Weights of a small GPT-style language model, trained from scratch on English Wikipedia.
Size: 2 heads of 64, vocabulary 2048, 3.25M parameters.
Architecture: LayerNorm before each block, rotary positions, biases, untied embeddings, attention and MLP in parallel.
Each number is 500 + 25 x the weight over the matrix's rms, rounded and kept within 0 to 999. Layers, rows and columns count from 0. Numbers have three digits each.

# up: layer 3 MLP up, 640x160, rms 0.131, rows 382-419, columns 80-159
# down: layer 3 MLP down (transposed), 640x160, rms 0.0346, rows 382-419, columns 80-159
up382:493521489514498465498505476530523511497501484470486500493523501542537480479464493531500512497483495518487465457503507509518544502522496516465514439488501503509521506490509487503516465488508530497435531503498559493468502539500498475482503509
down382:465509565487462498496487533522506495474507494509492505483492513506491531487553480488490460513506531517530491482490481496512522465508494510476472512486516510471483474453493495512476543466482509533519467491532524499490525489505510464512508517
up383:516511435486520530492489540536486484497504500552475527493468511535510501507512526499507503502479531514479507510473552480488508493504475524545455520488488536505528514505470456501468507503497496511497469504487529535497515548537508527498440544
down383:533497524482489516493532474524552526532436514526541517501527550480475480518511493465526495470512519500493481472482515480529472504499495454450511524501513496547509530496466521492559479489485533521496507537507469502510490464484556477472491500
up384:473507498477511491485513493510492547489529555449506471474511479522497494474497507487502553490479476498537515503466511517503526531451527526525529485493496512540494545477487495474522474506519507464491510482506486458510481544513516521455518463
down384:549501482518526497524487544534465532487443537494533513454494467530537463530510507462473490534487504535507515498503469517532493483497516520496489487538501493532478502527502460489484517524475484529514519513510526501476506504489520490510553530
up385:528465492495493483520529506496507485493488492481503481514479495530519495482560481490545539529511490521483510486500524487508491484478498540524554474524510481508497512499515495476504469494472508500504458534556492491477478491478530477511497501
down385:499508498502490496476460523518544477510499441489524527499478511482481473470484511499439499501474507570508454445541503529451497522502534532511506485515495506487467479478478531554526470449521526483554514511487483533493501488501505543517470463
up386:457434515499515517512509480494462503542519514537532482516541527551490485469500526520511541473513498535513542494512511487484498500482461498485524448497506513502497530485505439499530492503493529499496477487510496460508467549507512504460519461
down386:501500503554514519536497524535497487539506496514495499472552504484524502478465562490447540573494464506543492457510507515477480531484498513495493512524487504504511520443503550530502535449521488486534478505499476503493480488531492521498497482
up387:495511524498484468541506478504489484502471541444541476513497483535496512535470518516541560506523510510487456518534490526495518506469514529508513502522541519448509564479463520486503457448482486488511467498508468508544487520479514472444499480
down387:498509454489517537483467520492507529492524501488489499524487472473499514493508489477498470512532500496506531466517488507515489478497456458488481483557531500504514493510536513528519504547463570558473486519527526520480528467479500459538510538
up388:533516468481458512518547487524482547489480490481549506479502496514483529503523484500507529549491485456503497523469495500509525564474501499519519532499522468527522529471510509469487499530454532492524490469506467501531487476488453462489510504
down388:558520521523536503458512500495464561523475496475519507537481470462510512491482506517544479492548487506542441524515485498478538492531467534541495538489491483529537500482473519512517494532512495507519498484509472485472491467431477503481496450
up389:445521495456517464550484489513501491484511473493525457508484514442468518525535486508523516521522513517514502519470476489494460554500475538443554460518560498525513521465462558537514492499484479507523476526515511520467477559536514457481511450
down389:538502463517500516480486534459508532526520498547529496498521527544510471503520512515491455495509482509475539461437492455515440447526557477517438523507488478480490507504519494504526490478514498471438528479456489499461507446555452552579482507
up390:520507480577462472515472508524540494514456464494516437537504522513482536526507509481514488487476455536470470484503484453528486496500534512527478440516480503496508536553487492457481497508491491473475481503503444484559456517529479484497524458
down390:497501527453525512512457494494449511477528563533465565445498501452516454481502480514500509496490526455512529496530507520484448474473465501470496526483506476486508488483518500532524523510503539523513521491475518479461543499500505507502468531
up391:519512516491520534509525502534444472506523537494461504516518512476474517472496450438523532499487499525493488491528497510511476524523484506457563447494538512498479551511512523491516482488513469520499498512534434490538491510486480511569467449
down391:530538481498506481490487521498545504485490472499504517457493485498498548495514525496490516500514487503497495481500534473490485517488521502527483529501463516447486473462467448526491502490504483499500533510517549527509479492483520520507486517
up392:512533494504478486550493491469511515458508521512502506493509553480505495492567461534487512497482483486505487467536520493485528441500512489478511513501555493523558441525505450524504487514490475484506473474525495472477519488492495484515470529
down392:516517510495506516486512523548486495566534478513495476491497468472520488518489483478477499463488508480502494516526504466510488510517534510522484535497451507458478512494501518462523479483509503464527525548480517535493467499462493516497541446
up393:538539494498474492512509517525486495526488516494539465517477479512529499496502457498517476509469490473525473532483511512526496517540452528522498486526522503477474528480555490492539461490515481481460480465513479511486479510500495489538507458
down393:474465513513545513482447500489511534454520515522476520477498476523479491517516487529517522493527492506496493453487489486502507460477539523482494520493510517505533462529466486463497496480487518532573509511490519494534532488461522530490455525
up394:496553497536489482497506482536484491496483490517476500537501484491480457502511536472531479501522465489505520461475492465492484531471490521469541450552566459494466539487480505560477454512581517510485497526537467466509463479509534500481460476
down394:464447528443530507517504500487543470521526497479539502498510497517495528484496494528495514483463512552524491497541559529448500519505483501483505518473442508509503493504495492453487576469435507482480504489464499528486529535533484512504566489
up395:524518522513480499502550537519479506485524461475503539552491491498503501494498506502491517506525512548486501531514517526558477497499507480517497486505497534489517504506468527513487459494545498494471529512516516516492430451454495546528515489
down395:484519521489503539517530495497491510488498498495487464444493499524509514529527486480509478497467503528498500464495487483514541513467490545517527493496521456501448510485520479524522523500502466506555493533504477492535514544493445503462497503
up396:513520488530542491472527483493493479477481535478509514492466488490545500498438465491536528478461503489539500508517531498483477469534529481507520508535505516475511479520524471495461460452495494529433519486484471544478511509512493432496503493
down396:491498522501478481502489481511497524506506487467467493449483522488496525517501484537490499487501432520506510496509478500467442497484514497495511502496510428497468526545498482458476515508523522498502517517502485478459464531536503535521510470
up397:573478461500521475547499513508514549493514515552519466516500484486478510518489464488488467455537491518505497478474501501464499456474537545528516496503509475465508536488516515538490569483509489515540522511495485534543523502494467512445485467
down397:487512519493494502491511509499519481509501536446467503505521516498532501486508514498534501530464527459526515533470514471535468485544501432504517472499453524497507457508472491483496463509509492536481509497509468482446487542499518526519526523
up398:508535506474499516493483506490505541527502501524493439550507546520543480497470512498524553495505450470486483512511505498480505524495510512500547470496496485531515467511521446472454476517478492502487488456488507518517491516480496566485455480
down398:530483451524487521554521482510451494538458521501466507497469527510487526507457521535529514469495541486463502468488451508474472509520458499518514505480535485495463487480491514490540506507503518470508523519476482514456520500542521532497515477
up399:476474497536513487461515538489439513470474505476504524458496495539521502504494461505508482540497529542507513478533509503508510504523504515503470510517550480518531500485480512516478488477505516495460442478476487511491530488520502514493532487
down399:517503493514519467536468513479491481476476502506496513466497498510490509503482526479531545514499495515498518531517460525504516533501494540487523537498552492489485485504477531543507481505499486489475519516522511490505524523490500472544484521
up400:494510501491458509487506536535506503509501470503487486514463482534453513449568527459500511498509473506536514453466541492510541513524505503520470490485512539487508495523515522510508518530470453498488534515499481520466515514520519515496457504
down400:526469470499514504531487478520507504507474516498514495471505477530525486546484500535496495467492503515475469535485508525484492471464458487498547487497492493509458504462468498495478493479513469463503486475501485491499483506514530462529486523
up401:472499503505473550530497501456471482532490553453521541547509517505476533460468473487509479522493462528523490488486500497516440498495509492512526465506549524543466515516481461455545516496490515546506501441484499442503501496501472479503507498
down401:490496460477521472429520489537516521495495452522497514481488478468497465510510497461496499485513520479494498518511516492501539500500469511515499520485465453497495507485495496499475486516527508501496518533515509542487477487511523514516504479
up402:478510527486523511492512539483515493464478576470529472499490511575469526518512458507549483526470504505508466493468483540517491528461521519513459521489508499485504473520478513472487512491487518495449482428502491500482475505467523531530547482
down402:497501576497527491499516458524525498522495504559523488497499499513508498498532497519464513507499502539481478493515509515510486509523505470512478474498476491533510490474499421500546494496497510500478467551516480538487523487546448533510482483
up403:487482484469512440477488477519477460484472501506515457493475495503492506547510500500562513521530533515480532519505537522514489513495534479499466457520513466510511550475462526512479511477510492496533501506515437513511465510494519499469507493
down403:486517490515512513479478524497485502534512512519473510479497502486504510466522514513449493509495476526516464518479494498512514499482491522513526517490495469494511455490547480493474455539517515505488519516489544491508505478512524485524505494
up404:501527503492497498460466521509458489555482495476530491488500502459515525470554519444505503463539508509551514469496495521477461522493497473498447494522547510489516508524489469564514455489485506481534495486508516538489503494527469498545516491
down404:492476519511516511515506498476471536507568493545500474510527543486501514508476495538467455528505481500459511502504524470520504508501536470524491532468491468531488485510506536507526494484437517516464470502498535501513495538462515530470477510
up405:469486528475493532505485447499532502561493551493444508490514515524504519528509472454507489506517497553532476512531505515506528516500501466501522518519548478496513489491528466517511454509453459500521483534481482505491505463481455530538537463
down405:515488501494527492470497496496448519526489467445511440481447492477493529494493546506493484473517474478450493494456472456514464502519539535511495513511492494499447496495505539538508518523546542511505520496492550493500487516536498438487493517
up406:507510471539490461478484485480485424504496505527502510518467480499488508512438486516517502494508520496515476499503493499512493518520514496511501484497537475503485495482474474532535498503513507489508486518469501548493491552532502496469497464
down406:542498458531520477543503479516480420511535496480496508528522510503486468532478507500485461501494524524520510528503521490529498488505495464487488462462479443511527453469502499491510517480475456522485497495478533547474516493499501522539530497
up407:515515475464512469491546524552496496543513503467516499502501484518520520488544504528500491466474488520465507507497503511497508519488489497502480536502473470507500528508496545462521507433488501526523532522530470481506508502510489532478511473
down407:486497513529486538503464510477502515473487513513461505529493538499483510523486508494496512525458510510495531485468494540481463491550474496499476477527508517488498482476509494543492490511493474497487511541446530468491489496490475459531491534
up408:452479507476502528549466475499506521517504514449463472517505517524526520515506506478478497509511528518481507517496493544499484498485549514509550490547517484498491445491473490515510489526486521531508493476536467484489515476484497536551509438
down408:501468510500541523479489492456525494482438484521485455517506537519499496534502512531529508501490519509500523526510494494519455451515539448527482562474475455491492497514489511498463554494482494500482490568463478498515470471532457471473465545
up409:489516538522520488504508501483507500463543516524460488538503527484430457513503501536567519521500495517468484511487522520525514484508558490492515491504473479493553523511493503518467501539528493534514504533454510533504460490487488471511513488
down409:511507455534480511488506498487485504485430471467529503463497508522542507489528509452451498521503491496496507517500503480484458508481478514512529518511524481507481494516517505476496514480497507479489473473533517484507513501466509548512501465
up410:484491500489467555536469558502496499539543480501499478536507498505489507441495451469451516450492487492496526505533486495503502538510473475483496516497541542541495520480488516562490508503490485553516522534492503512518528461474492551523550541
down410:498532484516513480496517471518495491504484483496484490487444541492489541514535527538581496518510512544459509489480546509496485514486502483513513493501500477442505476526549487493456479497508517454495508459503524454521496584515495485451508453
up411:501514511490518520543468531522489456507555491513487466527501470517471461485473473515463537480528500495489533573505469529508454520519502519521472483494507528542501521466509513582477501507521471521476480548499498518525491521520471488484506448
down411:507541533491477497468505557530502446496515501490516514517481492517459473495524512510497476490474476510522484479507516544501497503519511529511498538540511475479482466550482498478455470468488539494510518473487509478471525517484531534493485500
up412:523485522505498507438522499520450513497511495552530491495481460482493528484468493498491508491452501504520501498508507472514525533519489557526523465477512483466512516495502480498500497498503528535538484500502538510493493552509498532520493477
down412:520521461513533472509517500508499472513520490476467481497543463519526512517465503528491525511522481511478540478485486511436545515515481497507485504502472481530525496470519514458515513452554449497465475490477489496490487509471468518570481505
up413:508511516523447506494504508545493480521493487473516471534517464493480479450511489494491464484497527444530481492526542524511529480530488497529514473466515475538458518499472478512515461518520471503526494515477523506552494489505496556503483487
down413:492507487519503534508482460495529490476472505486479469480481473544496518544521487521481538532471435503499518507490476474489483517461539543480502523533483516496506512524528514492515516539497509501501513527464513487447481476521532461527542480
up414:529505471499490504472472529527500503482480485490511538475510483526510495481554492497485520508501488516462490464486525529458536542509481529495489473489456455511507505469480545514499526488509502477509545532506533538559533504504523502517513466
down414:480479551498502501522491447460508487496538527508463537517476535461521499504508537509508483487512522467538546514481510497533508416466491485459477500504513500458519480520536463508518498503489489513514485503536503504452521510475479505485511508
up415:467480528507530504518541504530467470526512538473473509517545542566466466451506488550494523465528490519524499510527500537509503487531520435538501527564521519491456517498466489511544482496490485535512486442498464485473520501479507506486470506
down415:545521497491487485500473503488539518512513476515538519488484454462512531534487499456511485534475520485498491538489519469481499522485481528452512471444480478515529484499505485501457493502523527469476499535495539525513504471477474501500498490
up416:524536459455505484493453480451521534497529489523511464523570519501483478525528510508518499511512473509509485476492469501531450523519477502520520477447468503493498510460502518465464496525491544509506472510478496479505490443507501537508512492
down416:508527530510504513510517449475528477499449506471482526471466427539522493473479502515536507487490516544499507506501484550472527531472490531502485455541465491480538517494513481501516530487514492488483528478490460495478526524460540500476474513
up417:483503477497459507487523548515455518524513535518477495495512520491486532490526513535499530519504537530495486499490519465467490461510477500515507471515485454487488479510512467467515503489480472479486510521459513514531480521494520490515511511
down417:496504505506540511531517489511528488476481496463510484506494484520531496457461473479520473497513477511506434496524504540491505489515519485470506523502517515467536540458485493506502493517485529532499503523510491490487524513496501511498526508
up418:498483487544493506517518483528490480532521526497500491495519497490479508506503508503485509444550504430508461528519480496489493519500542459509491534505502477487497493532481483515492484526523448473492507509509526505497501457504488467483497476
down418:499505508448496494485492496492499531465460501501479522491510502512530487478502517510491484548450488583498517464500501509491526478502471527501509443501505529529510500476497507518513495502503545537509496501508493474501504458516497530508492524
up419:493495530521488499436467479581534509498520530510489497537514467535462461481504551506502501532487515520491488465537551484514536527522498494508488481485512517530481488513470486527520503502489509473466502518516557543506496494509484443522500483
down419:508507494494509544515511497472460488495497486496491550505493469504500489533505478516534487489525504498494510502508488497522536485473527536479519543488494493492481506523518484476457464502521494521533512517465422498493498519543512455485492515